config.yaml
num_attention_heads: 3
intermediate_size: 384
norm_eps: 1e-05
positions: "learned"
qk_norm: false
tie_word_embeddings: true
parallel_block: false
init_std_o: 0.0114
init_std_up: 0.051
init_std_down: 0.0114
beta1: 0.95
beta2: 0.95
warmup_steps: 200
train_tokens: 93960000
Each number is 128 + 24 x the weight over its row's rms, rounded and kept within 0 to 255. Layers, rows and columns count from 0. Numbers have three digits each. The size before them is the row's rms in percent of the matrix's.

# o: layer 7 attention output (transposed), 96x96, rms 0.255, rows 20-31, columns 0-95
# v: layer 7 attention value, 96x96, rms 0.293, rows 21-31, columns 0-95
# q: layer 7 attention query, 96x96, rms 0.161, rows 32-52, columns 0-95
# k: layer 7 attention key, 96x96, rms 0.165, rows 32-51, columns 0-95
o20 131:109105137134146124124109148110126134098156143131149157170084142130117138098126090104114089142131135125115142136086130107118101145143132096175165099135162150126163109105159142123122168188139167126120123157110101168111090111083101172132118128119163114098155141132116095134096119114129090166
v21 123:117112126177142134138175098109143149141117114139141116109135139101160164109096103137174102164113152105115094150118103121128129110104149162172131107129166125140144133096112134108126154074131092089131155084096138123119101166139143156140120106098194109123123140123146079140146136103111149138
o21 123:138089132135144151105139153135146106113085108126159185128119097096123138099121128116130139112140147109135092123140114153063113166116151137108116149117116143088116177126145094125106162137129117094118152160132123136142165179134138182108128104122108124129125121101071187149093156128129125133
v22 125:125134155101112140148151101104149097116141124116120132127077148149138073113135101145093133107116181095155107103124115099155116145129149084101152124101116148162146158094160103146174118133146160090105126085156134134131147150138133122091118146130127139096127120132066134117083178123125138127
o22 119:125133135126117175106120147127133133176132184128140124096085119125092125120119130137129159105167105120093131120149101112150111117131143108121108107122076106148157080138126156132086086113143126085101152139104099106127103090163152169112159147166118120125136139114174133096164131118151086147
v23 135:100142137137135124094137134073122146128123119129133169096112148115154163129143151134158162111114096108107135079112120070132188136157136079117163118149146122114111164070128153151139149129122146192088116137124145136127102117138113140103119146180143121136131100119149118084143124101140126121
o23 134:139108106140145113147130140095143170133107178120140127114131125156138171144139134124126141108149146130167125138114113174085129086084087087074130124116113100123146089117095108083111131146135142113131123141096136134120103112166165115142132091115183108130139152117161112158089093145104161136
v24 129:100146126134139148116116129137129135150139072098099094123134158182121110114099147105156109099126120117170107127150131088127139168084087133126153097155114159146097120152108145095134090133129144079126165166108080161138127107127156127140157164142117097105103148099120121136116099111122130086
o24 129:148126144126131131145091111113102144177107126170118147157150092120150086078109146141193137107167086113123099116087120113142133109121123164137161148093124130086098079141119162173146120148113103135106122127135145109138129162120103148131082108118129149136146116105157144165155113120127120156
v25 135:105113112132114187132086118110125146154121126108093159133127153122106108130137091131099093108090109156096096123104141132142122128123138151107114132098129119084138180102161160165130098129142123093151128119123156093115152091105097141120121152169164106138136152118192142105174124117153098128
o25 136:138087107155137135107083088126132146121144132109116147116139127149125131142095150136101100145167107072135142146135100158147145135132114123127085122130150171143157066094145078137109154113109178083158124152162112096121150135094132124137142144168104100116147143102133116150100146156124154101
v26 125:102148135109111123158165097132150103151116129095139182138112141098153115132082110099152163153153133152098122160135176151109136137144138117150124114176102136110149179113123125128130125139118140102123119182120113133153134052137160140099084129116095153127140117117154151128110163135148167111
o26 120:125121166155143112085127135118115146123110118149144150148139124111122118080102166141104168104111113189108165121119132136114165097097087137137174088149113177182143137153111110143132129143106145129122116128128070121082150123111157108122149117124150090175139137133168106124144157122122125140
v27 137:135155107116105142084105149123151098144102109115142194116136125158133130100153094114126135162160118129184121095146136115133116113142128131097112123150118106116145124131170170145109133161143137112153133143118109086121101155132125156165102080117145103063085122133108156103157136164129128165
o27 133:116103155135137152165119123140136114113137103080136119113138147157114105114109136141105139093097119095127094138142149104133139114107108142089176114160111105131121097129098157085137095125114167142168082141130143111105127134133148156129164154114090170096162138150117114167152146126065104169
v28 142:150152111099115124084160168134141120130065125109100169137136147180134142137131118122141107166059105102147095109115139145144129167105115131156156160150149145153115101133089104149122127078126143135114091087147108144150090110115115118122098134151130129147144145164100137143130151126124157154
o28 139:149161126167154141127134125099104117134150123130113126125135137130150127112109154113173114131113121176141128145105156089156145103108101116149134085120103075113139150117116100099125136166124150090098165154111200089129129105159133168119170121115110189125112112085112103135136133119148102119
v29 128:109123153139102122094129161167097115139190169143142139103133155128158132079127108155131128138148124140136099127120112108177167104150084162083085092157126128105148160140071089148123139105148121124130130132156121108124162110115111087127150130100115130141107131101142169128116117121108096110
o29 125:098122111102141109152083154113105129121085132146104124136126133119110079124116100102145114127112093104116120132159171129099152112137145118170172141155132124121126099112173112128147169134114150122133112143110118152139146145184120091094179129146151114124133100144134180089150112142122188095
v30 135:117122139103110088126131158111159149100155123140110101140198152087086111147145114121137145135177124121139116131100141133181137167126119066123171107125108099105120110129127134133104166100144114108131109123091154143113148145143117106093151112130129090133174127159125114171116158118124090105
o30 131:150161113142123096143063155150113119142129179114093118102115088172145125128166130126109141153108078128163122152108127129113124139164127116122141123141152104147122138139123120170119120140132130080145162114090114144109114128118100182108106132116103153176089118129124147086107091168094144136
v31 131:085132104164134153098149147129101146138124134126088144146117103123163139128166117108097130131109145098117114146104122103146133136152170098148118127131099094146107107143140104132092122205136144180153127124113128105145116137090122138069124135114120130090097165149131101149139113131119181075
o31 136:140130043135144103114156161153117143090145155169165115131132144161130117143130121162143127090137096151083091130105124122152123108118146120084126107114159130154118154128135161121156117131118121125111167134131179103089102118127148115148147156140138110110176129122084135134081121151140155156
q32 099:109122125152147138072099094125122133131141119096172120110112108170108139124112126132148123117148088112149162103133082121126136129124150085059137137083134121144101121114127094126120089089141085107141111089135114153185155116136141144151140123173148128132108114083104105105123133130134121177
k32 097:134118177127122132142115121117127150152119140113138125111148101085120156123117113115117155143164105063151123128130127142088125152104140130109174151132118144107118091159164118174138119072133088134135133142142131112162182131109177114102133151145133126133095168137162178089115133131139170161
q33 094:133122126101139132188151107160118161148157096121129150150143134151134116141164106148148079128124136133131120082114125117132139162092130113127146096169143140083128123118137135162137121126134086119129144149171163124176136140172165135066140113110127108128161086122129129109069133106142152090
k33 101:137125099152131144120095130095135151115109128146143170163087133099103113151163108113125107092126130163125117104114152131134153112064168131089144117155128121139126092160110085147092133147077067099128129150160131129109115147146139127110106146109149103139108069125113117091147122118116166130
q34 095:150097122117108103076143120168112135107136141102132132129141164188103153114128113138165129137149097146174167139126152103126112156119130122128086119109129159095098127109094104129169147167106154110131129146122181137121117115137128140095095146105146123117191108145136147098131177095108107111
k34 097:148100132126146100095109143110126131128087137123153107170139148136153120119188124132145133134134139138106129140134136126087081123115154158103158074150135144150127135098115150093180143112117148160151100130145137147125121155088105154152107139115131065108142132146145147133075131074112162089
q35 099:162133153148111161150102139078129103124144139168144183135149087149122125189122061090124158123134106118125151096162102101141109135138127128152103151161161163119162140135128119112101123122154161140159100139167172120159130140112138118131114149148131123138137114156104109124168154131103153142
k35 099:121106149127141144144135142109119136169142095132151170146125135147079144204113086130102136129157125072101156113148132117124129118107100142098109129179119121098128161132084129094107106128139164143140129121128124117113150161129128126160176127155150122138165147154075106125153118122101161161
q36 096:133137152132119163154140163141143149079148083136112122114148138139147148092133169115095081146149126117167150100140093179104155115136143170132148153114116125072117128100128151135138113168122152138141126123147135126099133145108143140109108081161098116136126119074089071091132134133140127145
k36 099:090148138134074144087155118136149155075181112136100121144119182125126123116127139126121155130116152139107115116162105175086157128092124174128131181128092125074132154093147119138134156132148114128118107152108103169132139127121126121114112115148104134143143126098095105126137155166105145099
q37 093:075146153110083146123146114136129151154115106113138152157145152145112108157127156084124125104142143118116141144132110139161098155110128137142067120089111131113169124132122161137116121121082122118120079121139091075143108179116155157136095119132161150158123133112122146145119164157160090169
k37 101:142150146098119103135125163152142155108161112108137130149140147078128146148123115142113159086117099108105134137163097119145116130096098119121060123117129107134145148133080164119114143110084116137101105105141084118112094134180130129088126127113124107112088161118166126091121150138181130159
q38 096:116113113131176113137120137121143109164140072139202111102135098090087129096103107133115115108091091117111161115121122141160125140112137100159145111132125143148125167175123165116141162127106139127115147140107134093117157111141091175124127086116151136125125092170128152134162155113111140153
k38 100:120142162118141162113128130160089093146138085098164117119156125113091121127139140118142101140062107125115136103125138101177137074131134136144116116138116134124072171162180105116123177124122167118109164141118163139136150128123107146107131096119108098137111101129148162130130143082111156135
q39 096:153160154148191118108131129129141126088149135094131120111140116132104143171144117112128097136110110123138088103137110098158086141182171146107144115160147170135093138115130101113140096173076117155114078126130085128109122137116113154143174110111118148120142120127156121142133142122152129077
k39 099:139114163179136126144120108156143122148142134164129125137133137160124089139128119131147152128111108098138100120106128162189099135121123124114167140145123144164120140101120078142147112124095161123081147153106114082128117103121114195167142103082091131169141139157159115105145145156150139106
q40 097:123124134112151113133086128173154133149180125150101148140135127116120087154111086188145132144126121100143144146121117114112146084123073142134121139118125133120099159110108152156108130131148111127143121189101130124088075122087156133157123100142116117185083119115164139163114143128136142140
k40 098:130128134124182158111109125179149102131127155116111125128160125139122108150105116158130126129155114113122085121082097112082126119142106077148110160116165169097108151130128118126100195132108162111148101145135126129085116151155173102156114157134126121115115108126126113138143139139086177095
q41 104:104146117098168124104115109140104124118113117126129116117096148103108122152127091144136153115155145131134151152132161146097131111142155117179144130130184130100109095097115128113137174164140083132157111125085164087123126129137111112081180166106180148131120153121096088134147102147157115135
k41 106:150115115132110131103125129170108108168140073118112129113120140113124111091151139158156150149126130146133119091122173120113108131089151145130099087130099177107157088103114137112128151096121134140145117126095172089151125125172118096119172191127124162139125138114080089103142154126139134117
q42 088:093119122146114129161175130147102158135109132100134140125180123129128085137172165108110141131123128146119132100087126111073128099143176144158129138085139108140110131183134117189123128130140130188085111102134132112139117124121142145153142154111154114120111086158119106141135175130100126114
k42 102:133082151145103145134142171171143149118116112087178148091130150142139143157137122137126131153118158144145116151171107126139119127123164155115155164105136100156110143163092161153189146143125127090141092133129164085151112112183124145105117140132107105147127135153113146133157121132096120087
q43 102:105103150127120126113121147139112158124120132146148143135120131125129107116151126190080160133128145144112179092110167129127102145153067138126150122147156121081162130134105101158109124113092118137140191118116107123111116114146109135136093141128099175142081115134087141081152120103132171113
k43 101:117164165114133122136120143131131169123122114142169139122117137136161150129151185169106132149140159150101162098104165104106128132135102133154141110131155142137108114130132144145099094144132115070130151163147093110089155155123126154118085171130112139121152165180152120130191142102107144129
q44 094:162178147179092165167115120166111169142131151121126091135168125136094095165109145104136128120143132138128125136146157156166143105135104135115148104073142165110087095102123144108158092143143128128150131101118136112110153110115107154082132123111163124089147123180115126148116123129134152132
k44 095:138162140179080124138155151113120175141162154106141144152127165133107109143123136123170123139122107086107126147159173152143140121148141131151097136137153192122141104135146127141180148151135095138119123118130088122121135166156073123143080131103127147126137145132116126107072110108119162145
q45 101:094152136119136133173151127149125083124147113167137141135127156126129135137117145104106117099155143114137137092140126100122166133165126117106153122096081148168106122119116115115135188126100086139118128110114174113128077143117142154131118152134118181091122124129146187102169120068135150138
k45 101:110119081126113090192132138144108119100152088150136125152155149135174125158126101103110074120114139147127129112131151133129128099141062079134121136130097146146110142117150112103119134091137090143143101133147142129147106117108129135159117136145145116113080159137121151111165159099108148068
q46 093:104132115128084110158081135110137090139125113093131138167156172099108107158102115119118116162155133094144120125111161167123111172154115119113131154159128127160121116120138128155118107121121179106110089111144130135099120098173144140156158132124102111104107080142118111146144164136179150173
k46 099:110127108155091127100129153125075148099126132137161108115142140091154150150109122141140121130107126118121151084120134113136092144152129104120092187109115104123125134147110127158138087110148143119106161144123148112110094126142189123185173171104120100150142096092125137163101103123159165127
q47 104:102143120161113118124139147097123141103140089106136105107182160142130120161138153119174128150155147126122133139156156136111119104107123118106112176171159139150174149124108173134129126140167118168141127153128109092110106134130143095124153153162124167120126077093152147098099110128096150181
k47 102:107134131135107140153140144149101135111080152113122051105155155152129125168167120138139130132143166161153138112113126164100153122127132096130114162158149096168150170121153152109124108129171100141114158131116117096142160099153134074118134123133122112088109118132142074094113134133124151151
q48 090:111100118135137131109113131099090123158132152126113080127156133129128132159124086119165088147121153126067098121119120122170164118125119144111167099096117149124141127131148150166094134126092147131136155109126123110138111109153112150144110190158105106088069149097107136109127121119124067111
k48 094:115096160104088118166089122146128191151104146118151121110134133135118123142153121164160123167143128145092136132137104122147111138139149116108137125127080130107088133170159120131116088099138150146132105088108113172103049104135143143126092112117136186108102104103137144125133125114131123126
q49 101:162124146147102156085157116122137116104173151123113153127132142147101112129160112131099123110100149149137154173113120135115096164149162115152207125158123117122126150132122127116119122183118153067112122172114125120135143120114189124114156087192147123130126126154122133108124113145123139138
k49 090:141129133166103140108127164195109130113122132157097112138100097098130106125161101153122106130136094138104149121163138145091129161154143137135152092131132106157117146113110122119152151097142152107077114170148136132092152125106150195092155103179155175137119117108119106119109106136116116134
q50 098:119138110139100150169105125141133126114074128116204140110152125124166116129170113151136112127109081106163094143153123132140150126181117152124166138106076135108157090139156134112108161164135140117109137138082123112136138107123140103139114142149171099155162092129160148120154140129150130113
k50 100:088136122129140122124151092165187125098143143120176093108090118135130144149180133126135123099104127124136124139174143132158135139145114124104156118148076157113147100169142153103128152121110128102110145090161163104137119107121153099165076134156125159145169136157153095116126120095136146141
q51 093:109097141166156131127131127168107099148088085126136113152165123086139144135104095075134127112164159140105116130118120133159119186136077164139096133143119108113125103120115119087134086155177078138151143141122173103131119091165124125138132135155127131153118127116120127162117146107117099148
k51 099:132120178128144179132103158136125117109095116100105118157128166140129155104096134134107145121145164119092104099131167111132105150161108133138098104145071105164107105146151089162138139152186088166128115132106138143145098150167152141145124133140148138141124119149153087110119140116131077132
q52 097:155164081126132167157155108139137154101128170150119128146159082141118149154150130146095086141122137092114126138100122160125124139116092137127160122101150175171131137116132087083148106118153149147087110141123157126115128155178136128119141118118140135170093130115104141118109112066110091131